From a checkpoint of a small transformer trained on Wikipedia: width 320.
Each number is 128 + 32 x the weight over its row's rms, rounded and kept within 0 to 255. Layers, rows and columns count from 0. Numbers have three digits each. The size before them is the row's rms in percent of the matrix's.

# layer 12 attention value, 320x320, rms 0.0384, rows 166-200, columns 0-79
097:112177088139163089141139135124152171169073092155120179161174105134133137023144132150095138119149147102174136124140160180109117116100129177154167110115114101113208122100097073201142155126168145090114100119184170134108117126081162119161113139
104:068167097154071114104155160121112147161104125112071133112099092078154105071145166147203141183126102119078105105164171147111104066123157080122102126106171119097114114086159158139150118088172095119146211107163145132124204142110167127063098106
095:040135062130182128129132107139118114148131076064127111110143073114195148134140137106117189118130125116099107107070157183113132069080110120113112109146179139174154115141112146121115138151140168035112163176149137091097137095139178160121168119
105:142140106155130035168144147107122109143155115131164108080135133129122124093104066159189076130149098058157138103124162156141142091128119142171176126088122134114144102146127127108123161123113133094069115083137112114141134179127101149152149135
105:097153106134145095131089167119113124152122113179123069148153155082113143134171127131163153185134125156127119100138155083164102119159101119018122142134159138145117149180130062133128109124133139104151150191082140150105135113133131189092138153
102:112147120108135133150119114097117140143170110146150085184108155113156191043104131142107104057146090148161113143154104149133215146084136168128152153162148146144134160175145098103160120100150114135091165133093167057130155173143132104182177179
098:111079167094124186098101091231107099120131099164082103063139157135082080219136163112134194137162131115135141141074120137095125096179110135066090105160171122126131109148103082188148124121108138158155128133117138151152150164179156083121095120
099:149149097088169111141151117178069221167108142136152082120126078174147110140030142167162101106161127124115089115149137155135150119133165190101105123108144175142072106105097151213135074117170146091135065154137144155093145141136183091156181115
102:141109136095137085090135083138175118140091100146128126152022134138153131159146171164122100136106183117103129148072133089107097133115085160134127109105143113147104120115146183076136144153183133129136103154152052149140124192118158136099132103
100:176102181130142161140153154129045086094142138131130136133115135140114068116123144114134124163106137128121112157063150142141188137120176081120145152095183133152121137132165161036185107092104146125091062102147110177121136113174125096193125168
097:118094090143142108089178157125098134144124084145127160121092094141111154157170130096152135156126140091147117119158068150106087142027120140033121125120138175154119114085126063171159124150065131135196093120150149115130155113151128137069125159
092:088107152174115170130084081146180080118141142123116083096100124179143141128138170091172155044107171116113156095153158117145099079152096105152127132144124160103126133138174153105087150115097133135131145145102164127110108114107092164151106107
099:089161073157127099091064124129151083115154144155167131128148132101075143119164086102128120160124138127154118136127170098124133112092116093180138128164126122138112167133136133145095129209175059063033135135094197104067100074168092095132092170
098:152167098151153079127117155147120181173178131065141123152124111130114123135125126164105132071087082118091112118124089144191070179151137168166123134120094096113118192071178140099138054158134216072140147127119137131109129100154052144118109149
097:123186107072096125140158144170180136092130122105152124090126112160110142161127189137161119132116124055159132172157142109122098092134182149099129134117075106152134134142092116138144136156124148151158155088133143147148165108168158118138077127
106:141147152097142163132198124108149060128107145074139134132121109122135164125164109133108075124142102079069160114080144143125042176119092065152124100143087180162147132077131161094091057129145142169124164148082125130107112110094097138104134097
101:131067134108128148122210122162102085120169126147145116098178120144115114181131118167152077166136143123154106159142101081146138151119130101150144140088174200124120108090082117203118105132124145157189096220161104095077141125092161130103165124
105:169157121163155143141130124135156125132098154160137121123160147105109151071122120195118028126134107139106141146140154148152099126104117149187073102089148112136083119161141113169020083147172126150109122113120079169127052123063032148071137186
106:091112112172080064178145133178108128151097114138145163084092137117132139124164081139119123133135104117159055114142111103154112124167091100168128130141145115110101210168146128178000155141110071129172058161102109097127100134137141094069143158
100:088148132175116133153128143114124166166174203149150155118082108113144144120133098114131107165128085157186117114079140132142188140128128130120158126149144122105139151104115083128080128118206115068105099096136151133100102150095169171187119122
099:092152113095099091094101139143048155165108093142115122082165117096144156128095059126144131131140158153157072126116176137112111116142120089104137093155134188137106116177099083222070187184112147115135121169071124113105174133128132160134145099
096:195089093086131120117126090125082120140118145126077143113183152123151144144145148128107128115119151079115132123138102150058178138148150125089154126111133079119149146145167091076187045125144177143163112106143163136084136088136155153134179136
103:143142183105159163133163109171119098103184167108138126181088124109073137111106140107110052151137110038149140121094121171139144192101138097129107140122142127078166104076145161127111106177174100141147139141153123156099129117157206098116168160
105:149096155185101132182133127096145141155162167157185110116047117121132103117130155118137179092104052139185071108107163054159129168140118093124150098142102156123087067120131174088078151105135110193067151084114109152121111198106113146152123149
102:149097131141116100127116154113137131087133076032104144136161157139101119139148125109144196124121142171147103167092149104148187090109112104145123126129148200143063157114108128067152201115113122138174115126130120147150095105131117091105148175
105:103153055100145152148167143103083196187137123131068086158101197094146164183172073134084171130137117112137081132144168157152170111117156102158161107150120134118113195155106100082108162165072161084206180125168129090140140122139131156056135162
094:129114157178132163135049147111099094127187140183153166084092084093133136134120128106096149151106167104138176101130152080139117139141122115100120169086189145126157113134159190152206147172185170090101135166126146129154150108134137126129064119
097:137196105151063088141109161103178134113204153100112086106109123110202107171204135107132118140086114120140131116129153168151174111148134124132100100135127141136107087144152196110106113111164128139101122174141050136126053160127135136132102140
084:131122089155108101177115085229099114096151153148078097080159102167119061120100105121159103157150100091120153135139134145076154059133137121094178106074120142128160126048136074128104125118114190167136092158125121116150179089140170153106161148
084:149080129164150078130102162134094137091184144154088143118148102186111187090131089143219151176152142119192141154110143088079129096087177081096134119088123183092168122169129080172149142146077158152086093117139128091143170138143108128145162141
094:088110100147091168125153134146105079070125117155132108063088148176070109117102165107167134147169093155153035134110090094053156127124147118120106142108074099156109096105127163190111111099109084127146118162099119106107134162125133154177092165
100:180143135136127131105213115168187111072096111165166180143084138164120141103159125154115121116168125155166121099113097132164120103111107096128123172104161080150130138147143145098032145028110079103106105120124136132104075068171109144139139175
095:153157144097102072141119043120199151091139133090149134139147089122137107094128080207184106119146151178163139106141128119164068064125128085130087090152042155132171145169090174148084176106172100140097089160168122170100159131122126084135141127
094:112161116143166087112205161133092095113074122160106061161126105180061177122094157181103112165118101098121151152145158132117083166116094105081179163158178151139110114156098116143087091148126123079194110175120162118127087160124168112189106129
090:144142177070147064074100240115113068164135125187131136132168125159115133199084180153150121116166140129122128138116177130148131148122120128150188126200170139142106141116131152105091164110144119180125128145083133186138203131148107140128114093